config = dict(
    n_layer=15,
    d_model=96,
    n_head=3,
    n_kv_head=1,
    head_dim=32,
    d_mlp=256,
    vocab_size=1467,
    activation='swiglu',
    norm='rmsnorm',
    norm_place='pre',
    norm_eps=1e-05,
    positions='rope',
    rope_base=10000.0,
    rope_fraction=1.0,
    qk_norm=True,
    attn_scale=0.177,
    bias='none',
    tie_embeddings=False,
    parallel_block=False,
    init='normal',
    init_std_qkv=0.056,
    init_std_o=0.0,
    init_std_up=0.056,
    init_std_down=0.0,
    optimizer='laprop',
    lr=0.00297,
    beta1=0.9,
    beta2=0.98,
    weight_decay=0.084,
    lr_head=0.0077,
    warmup_steps=515,
    schedule='wsd',
    decay_fraction=0.559,
    decay_shape='exp',
    final_lr_fraction=0.02,
    batch_tokens=16384,
    seq_len=256,
    doc_mask=True,
    train_tokens=106500000,
    steps=6501,
    dataset='wikipedia_en',
)
Each number is 128 + 32 x the weight over its row's rms, rounded and kept within 0 to 255. Layers, rows and columns count from 0. The size above them is the row's rms in percent of the matrix's.

# layer 8 attention value, 32x96, rms 0.0902, rows 6-23, columns 0-95
size [ 88 103 100 102  98  92 100 103  98 106  94 106 102 100  90  95 104 104]
[[140 119 149 141 101 132 162 170 138 147 114 107 201 110 138 132 101 135 203 161 125  69  88 213  70  66 190 165 150 162 100 180  97 188 145 117 115  84  92 124 141  93  93 104 157 176  97 132 129 114 158 129 103 108 147 117 155 130 191 118 131  97 168 144 132 145 161 139 107 158 104 151 153 157 144 140 108 144 129 113 155 110 106 155 145  56 183 141 159 100 105 107 153 128  77 126]
 [156 103 154 128 191 134 166 193 138 132 174 139 140  94 142 113 127 169 175 127 112  82 183 156 156 107  58  95 144 101 169  87 177 160 131  59 114  71 138 111 108 108  85 180 103 123  95 136 141  78 142 170 102 145 107  76 104 145  82  92 166  86  92 139 129 152 161 145 154 112 127 172 112 169  59 129 120 106  96  71  92 141 112 156 117 131 135 129 145 140 113 142 109 117  70 117]
 [117 125 105 132 197 132 185 111 151 128 146 139  97  83 118 121 159 184 107 155 109 148 131 139  94 109 126  63 136 122 156  95 149 131 108 153  64 140 117 140 113  68 122 185 111 142 126  92 103 108 117 125 174 129 119 145  77 112  96  86  68  83 110 108 126 122 118 179 152 185 192 132  49  73 141 132 104 120 108 183 116 104 173 137  36 145 126 146  85 145 119 118 113  94 103 149]
 [147 116 168  71 119 128  95 102 194 141  68 207 121  71 141 119 149 114  88 114 121 106 142  75 184 102 114 138 138 143 112 168 112 132 100 128 171 134  69 114 116 123 171  97 104 117 125 149 157 159 158 147 126  93 162 174  67 106 118  80  74 112  68  94 139 179 118 100  94 114 118 113  97 127  99 146  42 135 105 120  85 110 173  89 118  84 111 112 150 130 167 146  82 125 135 120]
 [110 134 175 136 142 140 165 113 184 133 162 138  61 143 116 155 189 131 114 118 146 128 145 153  84 121 125  76  95 105 144 186 137  99 128 130  91 137 134 159 131 145  95 126 145 109 148 139 102 143 157  70  75 143  76  87 109 146 117 116 106 119 136 140 158 103 141 178 129 140  64  78 139  90 194 124 207 107 166 185 133 167  83 114 134 104 110 124  58  92 140 163 165  96  59 100]
 [127 151 100 132 103 158  66 135  88 119 139 168 118 110 140  83  52 212 127 127 116 141 143 109 122 116 133 141 125 157 123  68 145 124 163 124 122 188 121  77 108 115 155 141 151 124 126 104 130 123 169  54 195 131 139 122  63 142 125 136 127 190 104  76  79 130 153 100 153 143 177 129 102 121  98 151  93 160 144  99 123 124 114 208 123 181 141 115 133 151 160 123 142  99 183  60]
 [120 138 172 111  76 199 170 152  92 135 153 149  73 115 133 118  90 101 153 160 157 130 187 168 153 117 126 152  84 181 103  96 127 126  86 136  77 122 100  70 103 152 137 131 127 174 137 140 113  92 134 161  96  96  97  98 149 155 136 152 147 119 199 108 120 111 198 150 105 157 141 153 153 133  89 108  72 185 168  74 110 141 123 165 142 128 158 120 165 113 162  67  58 115 127 124]
 [126 122 146 115 126 146 181  95 217 117  90 124  98  95  87 141 151 157 139 140 132 152 181 143 110 151  94  91 105  40 173 143  63 177 118 125 115 113 119 161 150 116  80 108 164 144 132 123  81 106 120 114 106 114 120 136 116 128 108 105 152  81 114  91 135 110 147 144 122 174  58  93 145  94 140  99 174 182 199 118  67 133  72 149 156  87 173 123 108  93 120  89 142 138 101 155]
 [ 91 114 112 117  76 163 126 106  97  99 115 126 114 107  76 148 106 172 157 106 156  93 152  54 130 156  98 114 122 119 113 105 145 125 153 111 183 127 144 152 150 108 123  98 108  75 144  81 178 156 120  94 137 153 122 132  88 106 129  75 126  84 162  89 106 138 109  75 130 124 107 152  72 156 204 146 142 129 155 144  80 133 121 164 176  83  67 120  92 219  65 125 132 108 151  84]
 [ 65 105 132 108 154 108 174 144 167 145 144 130 127 120 105 124 151  91 154 112 109 127 134 123 130  75 117 182 103 137 137 191 147 124 100 122 178 153 156 179 111 124 115  97 159  94 128 105 131 147 138  91 176 140  78 151 140 152 152 123 114 147  74 155 148 135 124 100 114 134 173 114 131 104 148 117 113  68 153 154 113 170  94  89 122 136 140 111 150 122  23 255 169 155 134 125]
 [189 138 197 107 118 121 118 138 102 148 132  94 135 117 178  94 140 141 186 119  81 128 154 128 145 131 119  79 185 224 108 120 111 143 136 167 162 175 121 107 140  88 123 142 103 156 126 144 160 102  88  59 109 102 118  94 112 164 117  82 141 120  72 160 104 173 133 108 147 111 214 103 112 115 117  92  84 122  73 111 126 144 108 150 173  91 144 128 187 146 154 130 104 143  81  97]
 [164 148  84 183  87 122 119 128 141 137 135 141  25 151  68 134 100 109 177 112 169 110 110 187 118  97 178 161 128  95 131  74 165 166 115 161 165 153 115 157 172 155 121 104 101 125 126  73  77 141 107 111 124 119 173 105 135 122 146 104 151  51 133 127 118  75 147  89 148 162  64 105 145 105 134 105 147 189  95 152 140  60 132 140 107  94 135 133 105  90 122 149 141 116 126 161]
 [188 195 133 128 120 147 142  85 163 141 118 113  72 107 157 152 105  83 126 158 126 165 119 127 104 158 130  93 145 139 173 197 162 103 128 118  80 129 127 130 132 135 131  72 142  90 113 121 136 135 101 107 115 167 166 114  79 142  76  60 141 152 105 125 107 121 139 196 145 124  61 121 132 192 176 124 176 114  95 160 105  85 144 171 176 119 137 121 133  94 101 113 165 201 183 165]
 [127  85 110 110 108 148  66  73 154 108 145 107  78 137 166 116  98  84 110  80 138 157 175 137 176 174  52  95 122 128 139 164 197 161 125 116 138 143 116 164 173 121  54 148 124 146 135 177 114 168 132 100 107  90 129 126 105 106 145 106 114 118 154 128 127 102  95 120 128  82  57 134  75 179 122  80 149 132 184  96 148 103 113  90 117 113 139 123 110  91 169 137  67  78 131 103]
 [149 115  96 118 115  78 111  88 190 117 131 178 147 157 126 125  93 199  58 149 111 116 147 203  98  58 145 151 143 110 119 118 117 171 152 156  94 123 105 186  71 123 100 151 122 133 139 168 131 109 146 110 173  81 165 151 155 113 145 173 172 128 120 171 128 150 145  88 149 141 132 153 142  96 104  85 163 128 123  76 116 115  81  57  86 106 172 124 131  76  83 128 136 148 123  87]
 [122 100 162 152 125 126 138 129 178 157 118 119  94 122 104 114  73 101 126 135  83 159 132 155 116 102 130 122 166 160 135 163 122  93 129 159  51 172  99 105  57 175 165 109 144 192  95 138  90 108  96 166  97  92  97 110 101 139 112 135 130 144 159 105 145  82 163 158 101 126 115 139 166 116  89 147 125 138 120 159 199 119 177 113  68 182 175 143 160  58 184 161  69 145 100 123]
 [155 158 142  97 128 177 131 165 151 148 164 148 144 173 103 156 163 104 136 100 169 141 131 121 196 103 107 170 150 160 128  58 204 140 124 183 134 104 104  34 126 113  92 162 157 139 111 103  93 141 111  76  81 105 154 112 106 106 133 131 173 132 167  97 116 126 149 117 116  90 121 183  97 218  89  86 192 115 134 143 136 134 145 133 117 121  97 129 118 130 166 138 111 120  95  73]
 [ 83 146 139 176 191 136 147 125 119 152 132  71 147 116 130 106 165 178 150 157  98 168 156 142 118 142 164 128 125 104 179 157 123 116  85  59 111 115 133 165 165 143 101 122 172 189 129 160 127 216 114 108 158 128 147 156  78 183 110  81  84  90 158 162 167 129 117 184  87 157 142 105 132  78 172  95 157  76  77 112 132 126 111 113 111 143 136 155 100 132 150 126  74 140  82 117]]
# layer 8 attention output (transposed), 96x96, rms 0.0933, rows 6-23,38-55,70-87, columns 0-95
size [ 89 108 111 115 114  88 102  96  79 105 101  93 107  91  91  79 112 101  93 108  97  95 103  99  95 101  91 111 106 109  95 113 103  93 101  98  88  90  90  85  91 100  96 104 111  92  96 111 107  86  85 116  87 108]
[[ 94 130 125 144 122 179 103 150 122 181  82 137 104 131 168 109 186 164 120 184 101 116 116 141 156 171 149 185 171  88 118 160 140 128 128  99  83 115 146 129 117  84 110 139 159 133 110  80 125 111 107 180  72 147 146 157 137 152  97 157 148 148 132 147 136 148 132 200 193 125 177 152 102 151 137 144 120 150 113  29 158  92 136 147 129 136 181 113 199 112 100 129 105 159 202 110]
 [ 92  74 167 117 119 111 136 129 105 126  79 102 117 150 133 123 152 149  88 136 131 148 129 145 110  36 129 115 111 147  65 187  95 106 160  38 170 148 109  96 121  66 103 141 120 154 147 146  97 174 125 144 170 121 125 183  73 154 142 165 122 143 134 163 144 156 106 127 185  98 168  98 120 123 122 112  97 129  83 103  55 173 130  83 160 113  97  85 117 131 120 136  95  68  99 154]
 [115  94 157 144 158  70 116 120  94 110 198 108 121 151 115  74 129  75 105  95 166 113 131 130 152  98 109  97 111 152 131 145 131 113 169  75 185 190 110 139 174 115 142 123 175 178 155 177 154 156 186  99 148 113 138 114 138  88 143 159 116 144 144 125  82  69 125  68  58  96 115  97 163 180 139 133 144 168 103 165 108 140  74 124 174 154  77 104  92 143 138 166 127 123  96 141]
 [186 161 139 142 145 117  89 100 157 138 138 159 124  91 127 159 121  97 148 143 162 155 158 129 163 114 148 104 107 155 101 146  94 130 118 139 150 179 151  92  78 162 141 147 153 169 106  90 127  79 110 136 159  88  64 168 171 108 120 183  71 100 193 127 147 145  57 125 104 112 181  86 138  71  83  71 105 156 163 122 128 125  66 110 163  98  72 169 170 108 108 114 116 160 106 138]
 [105  64  90 125 117  88  90 138 143 113 158 129 163 163 124  63 150 187  76 155 117  79 119 151 120 143 146  82 176  52 178  95 121  93 167 136  98 113 106 114 142 103 125 138 134 118 116 180 183 170 132 115 139 221 111 117 120 103 181  94 139  88  97 139 127 109 163  64 126 133 113 123 179 128 127 136 139 117 165 145 138  93 128 134  88 128 150 144  38 127 162 136 147  93 147 114]
 [136 154 182 105 145  80 180  96  86 129 163  90 109 103 135 156 143 113 166  87 154 179 152 107 121 116  79 167 124 161 115 144 118 177 144  33 133 162 164 176 176 152 110 121 129 111 134 148  86 144 162  29 125  91 117  93 158 113 101 191 150 141  90 125 166 163 126 148 109  97 125  89 107 134 133 130 145 182 195 157  65 132 109 113 172 128 119 127 131 123 129 140 117 110  83 125]
 [121 129 132  79 110 196 164 111 147 125  65 159  55 121 187 100 125 159  87 165 102 128 129 164 146 105 145 122 159 122  51 126 155 171 143 163 103 127 164 177 101 149  95 135 136 141  96  94  71 150 121 180 135 107 105 235 105 185 127  89 130 110 117 159 128 106 141 139  96  54 152 155 108 165 129 107 109 161 109 168 142 111 114  97  94 103 139 147 118  86 131 120 142 143 142  92]
 [145  95  98  83 140 129  78 138 145 157 150 115 135 130 109 141 149 172 114 134 101 138 100 141 203 170 129  88 178  98 135 126 141  88 136 145  76 155 114 135 138  95  87  81 162  82 122  90 103 156 105 130 126 189  50 120 100 154 152  41  83 122 122 125 100  95 151 143 123 102 146 161 211 127 182 115 123 137 188 156 137  80 132 148 138 144 163 191 111  85 166 119 141 141 161 114]
 [180 114 172  98 177  92 162 138 148 211 138  99  79 162 103 169 128 143 110  90 103 163 120 105 143 112  87 104 114 146 180 133 150 146  77 148 119 145 116 135 149 168 133 102 139  54 125 133 123 154  86 103 113 154  94 117 109  90 143 103  91  38 124 103  65 122  85 148 159 129 125 155  83 136 143  76 141 158 162 106  81 160 145 115 147 128 179 111 106 151 130  47 132  96  98 144]
 [103 104  97 169 144 107  98 129 102 110 153 149 177  93 101  99 138 144 163  82 146 117  85 117  64 138 150 113 165 108 209 112 139 112 116  99  91 140 142 118 101 152 153 122  74 103 130 128 223  65 171 153  77 163 142  90 142 132 129 180 123 116 130 138 115 139 146 108 131 116 120 107 156 135  77 135 128 149 147  45 147 158 119 217 189 131 161 112 125 175 143 133 185 120 126 137]
 [119 133 161 150  97 104 130 145 127 111  76 100  77  90 161 109 138 117 130  68 107 130 109 147  54  87 114 193 165 113  86 133 131 132 151  30 141 140 140 131 103 173 142 193 124 143  82 134 112 121  98 179 143 138 155 202 112 162 159 203 126 138 146 104 108 179  90 158 165 148 171 152  96 140 107 106 107 102 141  76 137 135 188 106 149  79 122 126 139  87 153 153 144 144 136 143]
 [173  84  84 143 113 145 163 145 131 150  89 131 127  96 124 116 129 168 137 123  97 123  77 125 121 178 112 206 156  98 102  45 141 144 129 178  85 134 164 157 103  69  99 165 131  69 107 126 145 128  76 172 130 109 141 135 132  85  81 152 193  91 169 126 150 126 141 138 110 151 179 148  92 195 109 144 153 126 119 135 172  79 156 182 114 134 154  91 102 134 131 133 134 134 203 113]
 [ 68  67 160 102 118 117 119 148 129 157 165 132 199 183 111 145 129 136 141 148 164 127 114 107 201 111 146 141  86 172 119 141 106  94 150 134 128  81 108  78 159  63 107 130 167  84 190  88 117 211 128  83 157 176 109 113  71 121 129 104 148 116 146 137 168 140 162 190 153 104 157 167 127 108 159 148 119 137 127 128  87 108 140 117 130 135 119  83 132 134 141  87  74 174 157  95]
 [183 136 123 123 110 130 135 132  92 102 116 138  92 117 120 117  86  79  75 131 127 161 138 109 105 128 134 110 168 166 131  95 119 169 120 173 154 162 105  79 113 132  64 113 127 127 151 163  50 169  93 107 126 136  76 187 132 171 183  81 191  83 115 112 234 164 115  88 113  95  94 151 144 154 124 117  86 133 184 167  96 139 142 121  79 122 121 155 139  91 126 101 109 114 107 106]
 [126 156 102 214 129  88 130 142  51  74 114 126 132 134 138 171 119  99 114 118 183 175  96 152 136 190 136 131 106 147 145 104 133  91 129  83 129 158 116 177 142 126  74 127 105 158 122 122  73 107 120  37  75 153 130  75 174 157  99 114 163 166 107 108 183 126 179 162 109 109 129  88 176 145 135 144 153 127 171 115 114 113 110 187 147 154 116 117 169 111 111 116 113 176 150 113]
 [ 94 129 137 132  90 174 115 136 143  85 103 166 185 118 165 105 155 190 118 174 169  87 115 148  77 154 170 142 117 113  59  87 128  78 194 158 123 159 154 152  71  82 142 161 144 165 173 115 161 122 138 156 150  94 120 172 120 128  94 150 127 125 132 146 203 107 127  67  97 127 125  92 153 106 111 180 164 120  93 179 141 108  80 129  98 126  91 165 142 135 133 146  98 111 123  70]
 [ 89 135 153 121 120  98 146 160 134 112  58 157  85 104 137 106 163 150 148 147  64 109 142 125 103 113 133 141 164 125  84  72 135 121 139 144 109  83 144  94  86 115 157 194  92  84  98 117 121 140 102 154 106 149 130 169  54 157 115 171 128 117 114 164 157 188 107 159 128 163 183 121 120 103 122  94  97  98 102 101 111 192 196  84 102 177 160 147  72 156 118 142 116  65 135  91]
 [100  91 129 139 121 101  76 145 187  52 218 133 150 148  93  75 199 107 119 160 141  83 149 160 128 149 121 121 157 131 183 124 146 149 127 131 110 170 147 121 107 143 147 112 159 124 203 137 207  93 169 133 114 143 134 167 122 108 175 103 111 177  94 152 113 128 137  82  97 111  73 132 186 185 134 172 165 129 144 152  93 117  99 119 135 144 133 134  91  92 127 161 124 151 157 135]
 [110 124  92  84 145 196 128 170 134 149 116 146 106 128 137  57 161 160  71 183 118 145 116 121 173  69 130  86 136  99 126 160  63 146 135  70 124 116  83  62 132 182 154 123 138 147 105 148 128 135  73 182 143 130 166 132 123 131 162 130 127 119 132 108 146 157  83 120 215 145 177 154  99 104 120 116 135  99 118  94 155 148 133 121 128 128 118 125 109  78  38 133 127 153 181 154]
 [111 148 126  80 100 145 129 124  96 105 139 152 146  87  88  45 126 154 112 150 103 164 125 151 104  81  86  33  99 160 120 139 135 133 129  75 161 125 107  64 119 130 168 163 140 125  70 137 118 131 125 144 197 174 146 112 127 148 145 142 125 162 138  97 130 184 135 109 136 129 159 109 153  76 102 115  92  99  98  90 128 160 165  61 156  64 104  65 115 141  64 120  95 141 129 125]
 [102 136 101 141 172 124 135 130  83  84 188 176 125 129 123 108 132  86 124  92 146 111 159 110 125 120  75 137 106 136 163  77 180 109 136 161 153 138 152  83 172 136 132 106 166 118 148 107 126 117 161  72 112 105 103 126 154  72 140 184  31  96 137 121  83  75 151 101  69  96 133 120 151 127 115 145 144 183 128 172 107 154  99  71 158 106  51 133 125 145 129 168 169 168  95 154]
 [150 137 164 107 104 111 130 155 126 211 145 138 130 155 136 176 108 122  94 163 150 111 147 135 136 138 162 111  94 105 140 172 146 103  98 131 111 156 101 115 123  92 139 114  75 124 148 106 116 143 130 149 141  74 138 188  70 115 105 152  81 100 139 200 207 152  84  97 124 126 117  81 149  92  59 102  64 178 127 132 110  78 117 151 161 174 137  76 122  97 167  70 110 165 101 164]
 [ 95  78 100 121 146 138 105 126 132  86 163 129 166 146 111  94 126 173  95 151 107  96 123 145 129 137 115  45 188  86 113 101  67 100 181 142 104 139  87 142 123 141 144 122 154 141  88 175 126 138 132 144 181 177  62 130 141 113 168 108 111 140 115  80 112  81 130  88 138 159 147 172 186 100 145 137 164  85 171 185 155 132 136  92  94 130 158 170  70  88 105 163 140  72 163 133]
 [108 172 153 138 143 128 138 145 106 130  85 101 113  92 149 121 117 117 160  90 146 142 117 105  95 159 105 241 116 136 173 111 180 128 137  65 119 162 154 164 162 114 122 129 130 116 161  98  95 128  97  64 110 123 143 133 166 129  71 174 135 108 118 151 135 143 192 132  91  81 120  49 110 175 167 113 142 178 108  85 120 123  95 115 157 123  94 159 155 181 173 142 129 129  63  86]
 [130 157  92  87 139 208 137 159 110 109  79 106  73 147 155 104 215  80 118 178 131 190 108 148 124  92 141 116 157 148 106 120  98 123 118 153 142 143 123 191 162 126 118 125 146 115 102  87 134  91 121 161 189 104  82 150 129 205 154 122 144 117  90 128  67 162 133 140 101  86 112  88  96 192 145 113 144 165  81 153 148 127 104  85 127 117 122 169 164  86 110  82 123 136 139 116]
 [102 107 120 111 120 139 135 102 125 133 180 118 180 145 102 159 158 158 108 165  96 168 128 149 176 138 102  84 157 131 100 171 136  38 146 123  88 101 116 120 154 123 134 122 205 114  90  80 165 167 123 156 182 191  79 126 110 122 151 124 109 175  99  97 108 146 140 127 158 136 120 171 213  76 135 145 170 138 177 176 115 121 148 136 161 126 130 143 133  78 100 137 116 177 193 150]
 [102  96 196 103 128  82 160 110 143 184 141 110 136 165 122 138  85 176 106 123 117  93 137 143 133 175 107 156 103 129 192 174 220 119 111  88  89 121 146 127 126 115 126 131 142  99 173 144 161 156  82 129  88 172 139 155 102 100  77 110 152  64 160 152 118 149 182 138 115 155 122 114 116 177 163 124 136 121 174  83 104 128 116 185 155 152 197  98  98 181 150  75 127 109 128 112]
 [117 139 155 164 150 138 115 105 174 114 141 118 158  63 122 120 104 123 178 100 121 108 133 165  76 115 139  83 134 120 167 143 136 110 171 112  88 134 134 145 109 149 154 134 108 123 181 143 143  91 155 155 124 105  95 127 167 109 107 169 183 148 163 113 114 126 149  83 108 114 137 128 176  74  95 122 126 115 188  69 195 220 113 181 177 157 204 114 127 206 124 169 140 100 100 144]
 [118 190 134 124 127 123  98 169 142 104  90 113 133  88 122  32 128 145 136 121 171 133 118  93 130 112  89 162 143 156 130 116 128 156 158  93  76 198  79 119 102 142 117 170 140 107  98 127  92  76  67 113 190  92 100 143 119 153 117 166 130 125 117 102 115 182 107 192 134 156 164 108 142 175 108 111  94 166 173  83 154 165 148 176 103 107 138 163 160  75 114  81 141 182 131 118]
 [105  56 126 108 124 149 133 121 118  93 134 137 102 147 156  64 173 189  64 159 117  89  88 105 165 104 123 131 138  90 162  88 131 108 143 177 103  92 120 106 136  82  93 175 176 103 125 152 164 202 118 138  78 181 178 157  63  70 108 134 141 116 155 142 159 115 153 148 162 133  99 132  91 151 151 152 176  96 138 152 124 107 148 103 148  77  95 138  68 125  99 108 118 161 160 143]
 [106 118 131 134 139 109 113 170 178 144 162 180 157 143 101 128 137 152 165 146 166 140 136 107 193 117 166 150 103 158 105 105  98 141 126 157 137 111 158  51 127 105 110 139 183  94 165  92 101 195 138 105 191 171 136 123  94 133 132  96 140 133 127 166 121 136 114 171 126 143 169 184 129 146 160 146 135 166 113 148  83 110 157 190 127  89 149  91 128 108 159  90  65 228 155  83]
 [136  89 180 114 138  87 115 150 143  99 123 136 150 162  48 149 115 195  89 154 102 125 131 103 155 142 133 112 138 166 144 125 127 138 128 167  97 134 132  80  82 106 124 160 156 141 150 124 110 195 107 127 135 153  95 177  77  64 124 155 156 160 133 110 221 176 114 154 129  93  85 132 179 145 127 143 109  89 100 216  77 151 155 101 122 116 104 122 120  59 162 164 116 126 129 131]
 [137 134 150 189  94 137 138 132  92 157  77  75 151 101 119 170  95 156 102 112 103 160 127 140 112  61 123 100 120 129 143 147 106  88 147  60 119 119  98 105 180 119 137 145 178 173  90 152 111 192 126  94 115 142 165 150 132 100 109 168  91 171 136  87 157 131 144 103 189  72 142 139 144  82 112  74 108 138 137 111 147 194  77  89 138 133  59  90 146 125 144 153 138 124  56 127]
 [154 146  81 146 138 213 109 187 122  86 121 153  88 115 122 128 170 108 149 148 142 158 116 112 126 130 163 116 161 131  67  47  50 120 140 186 177 174 145 153 109 145 139 116 118 149 137 114 133  79 149 105 157  85  92 130 136 182 146 127 109 117 102 116 168 123  76  90 115 117 131 114 135 102 108 137 168 157  90 173 124 114 127  50  94 112 100 200 157  92  92 149 103 106 128  94]
 [ 86 134 146  68 109 129 129 183  98 111  98 139  66  90 129 120 167 166 134 180  62 123 125 117 154  95 120  79 142 147 124  97 149 144 127 181 115 122  91 143  80 118 123 148 106 105 117 137  91 126 109 113 174 182 126 146  42 122  96 112 110  91 167 154 166 117 133 203 142 134 144 125 127  99 165  69 102  68 125 130 122 140 147  93  81 120 101 124  64 170  87  81 136  74 135  95]
 [167 138 144 129 134 112 125 130 190 100 156 174 174 106  90  93 131 111 148 160 141 171 159 143 101 108 107  73 134 131 166  69 103 151 129 109  92 164 157  95 128 204 167 122 154 143 161 137 168  70 184  87 134  92 107 139 198  96 166 138  88 181 116 145 123 118 107  68 117 133 106 159 171 115 109 151 139 115 121 122  85 188 110  71 131 126 129 104 155  95  69 158 125 180 169 131]
 [126 100  85 175  93 137 175 103  99 135 191 134 107 110 167 129  86  90 114 161 130 100 177  91 134 101 125 149 121  90 134 126 143  73 142 117 127  95 124 109 139 159  90 110 143 152 126 117  86  96 166 105  38 114 149 144 117 133  92  89  68 134  77 131  49 101  87 137 137 119 112 139 113 139 116  47 101 173 143 160 115 100 202 171 176 159 154 131 115 167 140 183 156 109 139 142]
 [149  99 145 121  94 115 145 141 204 134  93 108 160 171 144 128  96 141 106 129  84 123 107 165 118 113 138 181 153 124 208 105 121  77  91 161 148 193 144 101 138 213 118 134 114  90 145 132 121 142 140 135 101 150 143 111 106 156 167  68 141 143  62  98 104 100  90 124 164 115 136 195 130 172 124  90 113 129 157 148 149 177 163 110 123 120 195 164 129 105 132 169 213 136 111 122]
 [137 100 174 199 101 113 113 170  85 116  96 113 117 136 174  85 120  82 114 104 125 109  90  98 107  93 132 129  97 147 149 142  78  47 107 115 100  68 114 149 164 188 139 126 104 131 128  94 100 165 139 222 120 172 191 116 129 153 143 107 162  95 164 114  90 134  70 137 154 113 130 151 113  89 117 131  86 102 102 114 184 121 142 156 177  68 119 114  77 120 159 131 107 157 132 135]
 [106 143 120 121 101 118 125 153 165  97 223 196 150  88  78  99 150 145 105 156 109  63 173 139 157 140 156 107 158 121 109 133 113 135 120 184  97  88  70 136 110 123 119  98 110 100 160 100 157 188  90 137 152 108 159 123 107  76 133 187 124 136  98 155 145 149  81  91 170 141 139  99  82  85 132 164 116 125 157  95  89 132  79 147 106  87 138  95 145 167  96 135  97 173 130  62]
 [ 98 140 122 176 104 125 111  90 115 169 145 147 110 107 172 124 105 102  84 153 179 164 127 106  77 154 113 173 218  91 111  92 178 113 143  99 172 184 147 140 115 129 145 112 163 161 132 113 106 140 102 165  94 130 107 118 128 122  94 130 111 169  59 130  43  58 135  64 158 111  85 107 143  88 136 139  97 138 178 134 111 114  71 139 131 168 149 116 126 126 173 159 149  98 148 165]
 [154 125 125 129 116  91 128 132 139 118 103 106 119 149 119 131 174  91 199 117 116 175 131 144 142 124 184  66 115 189 133 195  80 146 128  65  98 120 136 153 128 145 137 161  88  86 120 145 128 101 140  96 158  97  92 114 144 157 155 167 178  67 135 125 254 202 157 169  90 100 134 136 144 138 143 131 134 127  91 120 146  91 147 126 133 106 113 169 116 105 112  97  87 113  86 102]
 [163 178  91 160 123 123 174 119 114 171 104 114  87 137 229  79  74 144  72 145 132 160 141 135  82 168 152 111 180 158 123  83 120 115 139  83 129 166 127 130 106 148 132 120 126 129 107  87 130  98 132 101  79 118  79 187 114 149  83 117 137 130  86 133 144 125 137  77 140  94 107 132 157 164 150  73 119 183 161 184  97 100  97 115 188 151 116 163 146 126  76 137 155  90 169 145]
 [141  83 121 161  84 152 143 111 136  90 124 100 143 162 189 132 137 112 149 161 189 118  93 128 125 121 163 131 131  89 119 132 117  27 147 159  80  86 127  91 194 143 126 100 129  89  92 110 122 155 175  98 120 140 113 107 104 140 141 138 151 107 109  92  87 135  82  51 123 111 113 130 194 187 160 154  69 154 164 185 135 109 178  96 166 133 160 126  88 127 104 164 148  86 126 139]
 [162  98 181  93 169 120 129 153 150 128 113 103 101 157  78 174 171 147 126 134 112 115 122 183 183 101 133 107  64 166 128 180 127 148 137 134  99 135 121 138 147 116 115 151 121 101 154 157 161 130 123  92 164 125 101 144 143 121 149 173 165  44 171 156 213 165 166 143  74 160 133 126 145 172 150 103 175 124  88  91 175 117 144  96  95 119 154 154  94 111 117  80  88  81  75  92]
 [ 76 131 102 145 152 145  87 114 131 159  81 122 124 139 162 139 132 142 163  87 174 177  77 142  58 134  94 161 129 163  89  95 146 138 146  67 163 178 139 119  54 112 143 150 157 112 131 132  86 137 113 177 160 122 115 107 145 165  64 167 111 182 110 140  68  66 186 117 152 105 111 115 155  99 113 152 115 128 131  90 124 170  89 102 154 162 155 111 180 137 159  74 126 149 113 170]
 [180 183 161 130 134 104  89 128 139 148 187 157 129 120  59 181 114 115 118  97  49 110 175 154 175 131 163 134 117 165 157 155 159 169  95  90 128 174 123 133  81 109 126 152 126 157 143 107 178 102  96 146 144 135 178 114 118 108 126 160  88 117 135 168 120 154 126 147 125 159 117 123 100  68 109  80 189  72 134 121 115 166  76 173 134 152 139  73 101 157 162 142 100 182 130  85]
 [ 92  59 100 160 138 117 150 112 124  66 108 130 159 183 165 118 151  97 179 117 183 112  87 103  70  91 144 112  53 129 141  96  81  87 137 171 120  67 123 106 132  74 151 115 135 101 115 134 113 149 157 156 161 178  64  78  88 167 146 111 175 113 165  81 126 136 151 147 104  98 102 126 150 162 134 143  79 119 117 149 176 159 176 107 149  79 129 139 139  75 126 114 134 145 128 151]
 [112 122 112 134 114 109 113 135 116 123 166 202 140 113  41 105 135 128 128  83 133 128 105 132 140 128 128 122 156 129 124  77 103 152 127 102 182 144 127 141  86 105 133 118 153 142 114 114 107 163  73 194 128 108 141  69 102 111 134 131 104 187  93 131  70  88 191 145 138 103 102 100 128  35 117 155 123 117 152 137 129 148  53 176 117 156 131  89 114  59 166 139  95 208 128 118]
 [ 98  78 175  89 141 163 140 150 159 116 122 129  81 162 119 128 202 145 117 196 119  75  85 103 140 179 184 120 142  93  93 127 145 142 168 150  90 117 137 135 213  95 156 100 147 115 158 149 131  83 143 155 112 122 124 133  97 146  88  94 131 123 115 153 199  53 135  72 144 170 156 116 157 147 106 127 170 149  81 134  93 115 136 145 157 159 146 106  86 143  73 162 139 119 161 167]
 [154  90  84 132 105 131  95  68 179 124 125 138 156 177 187 147 129 135 174 138 141 116  64  89  84 148 155 151  76  96 131 146  77  53 118 178  99  73 142 135 167 130 142  73 111  93  96 101 116 103 173 164 108 160 132  95  85 207 133  99 157 114  84  87 106  87 108 143 139 111 126 143 148 149 105 182  74 137 117 122 124 149 188 137 141 116 137 114 163 122 100 150 114 122 138 171]
 [ 84 171  72 162  94 128 123 129  95 149 149 157 151  96 190  72  95 148  94 107 139 126 127  84  63 158 114 153 190 106 133  39 138  78 115 102 169 125 147 122  90 139 149 113 139 165 125 107  98 132 117 168  92 143 157 129 109 153  97  88 107 175  96 126  69  62 111 101 181  88 139 137 112  85 114 146  89 142 176 136 103 130 100 145 175 129 118 107 175 134 155 157 182 134 155 139]
 [ 89 117 113 135 137 105 128 152 193  56 193 122 142 167 142 135  96  66  97 154  62 122 136  94  99 169 162 105 138 121 154 120 137 119 133 174  97 129 131 136 143  98 170 119 109 130 188 127 151 160  79 119 144 105 158  89 120 126 111  87 135 131 110  82 205 165 162 110 167 149  82 152 135 176  95 175 123 131  88 133 139 120 127 182 108 185 179 161 128 172  86 119 106 190 160 136]
 [102 171 127 130  84 153 145 145 149 142 165 171 114  99 124  93  84 126  88 157 139 128 164  68 149 130 120 189 138 152 136 116 194  95 114 134 165 157 115 104 115 148 132  99 144 174 150 101 121 124 118 131  66 109 164 135 111  74 107  59  82 193  72 169  25  78  71 140 159 130 158 136 124 120 125 130 109 157 159 140  86 161 133 133 129 150 173  83 123 143 116 159 141 180 152 131]]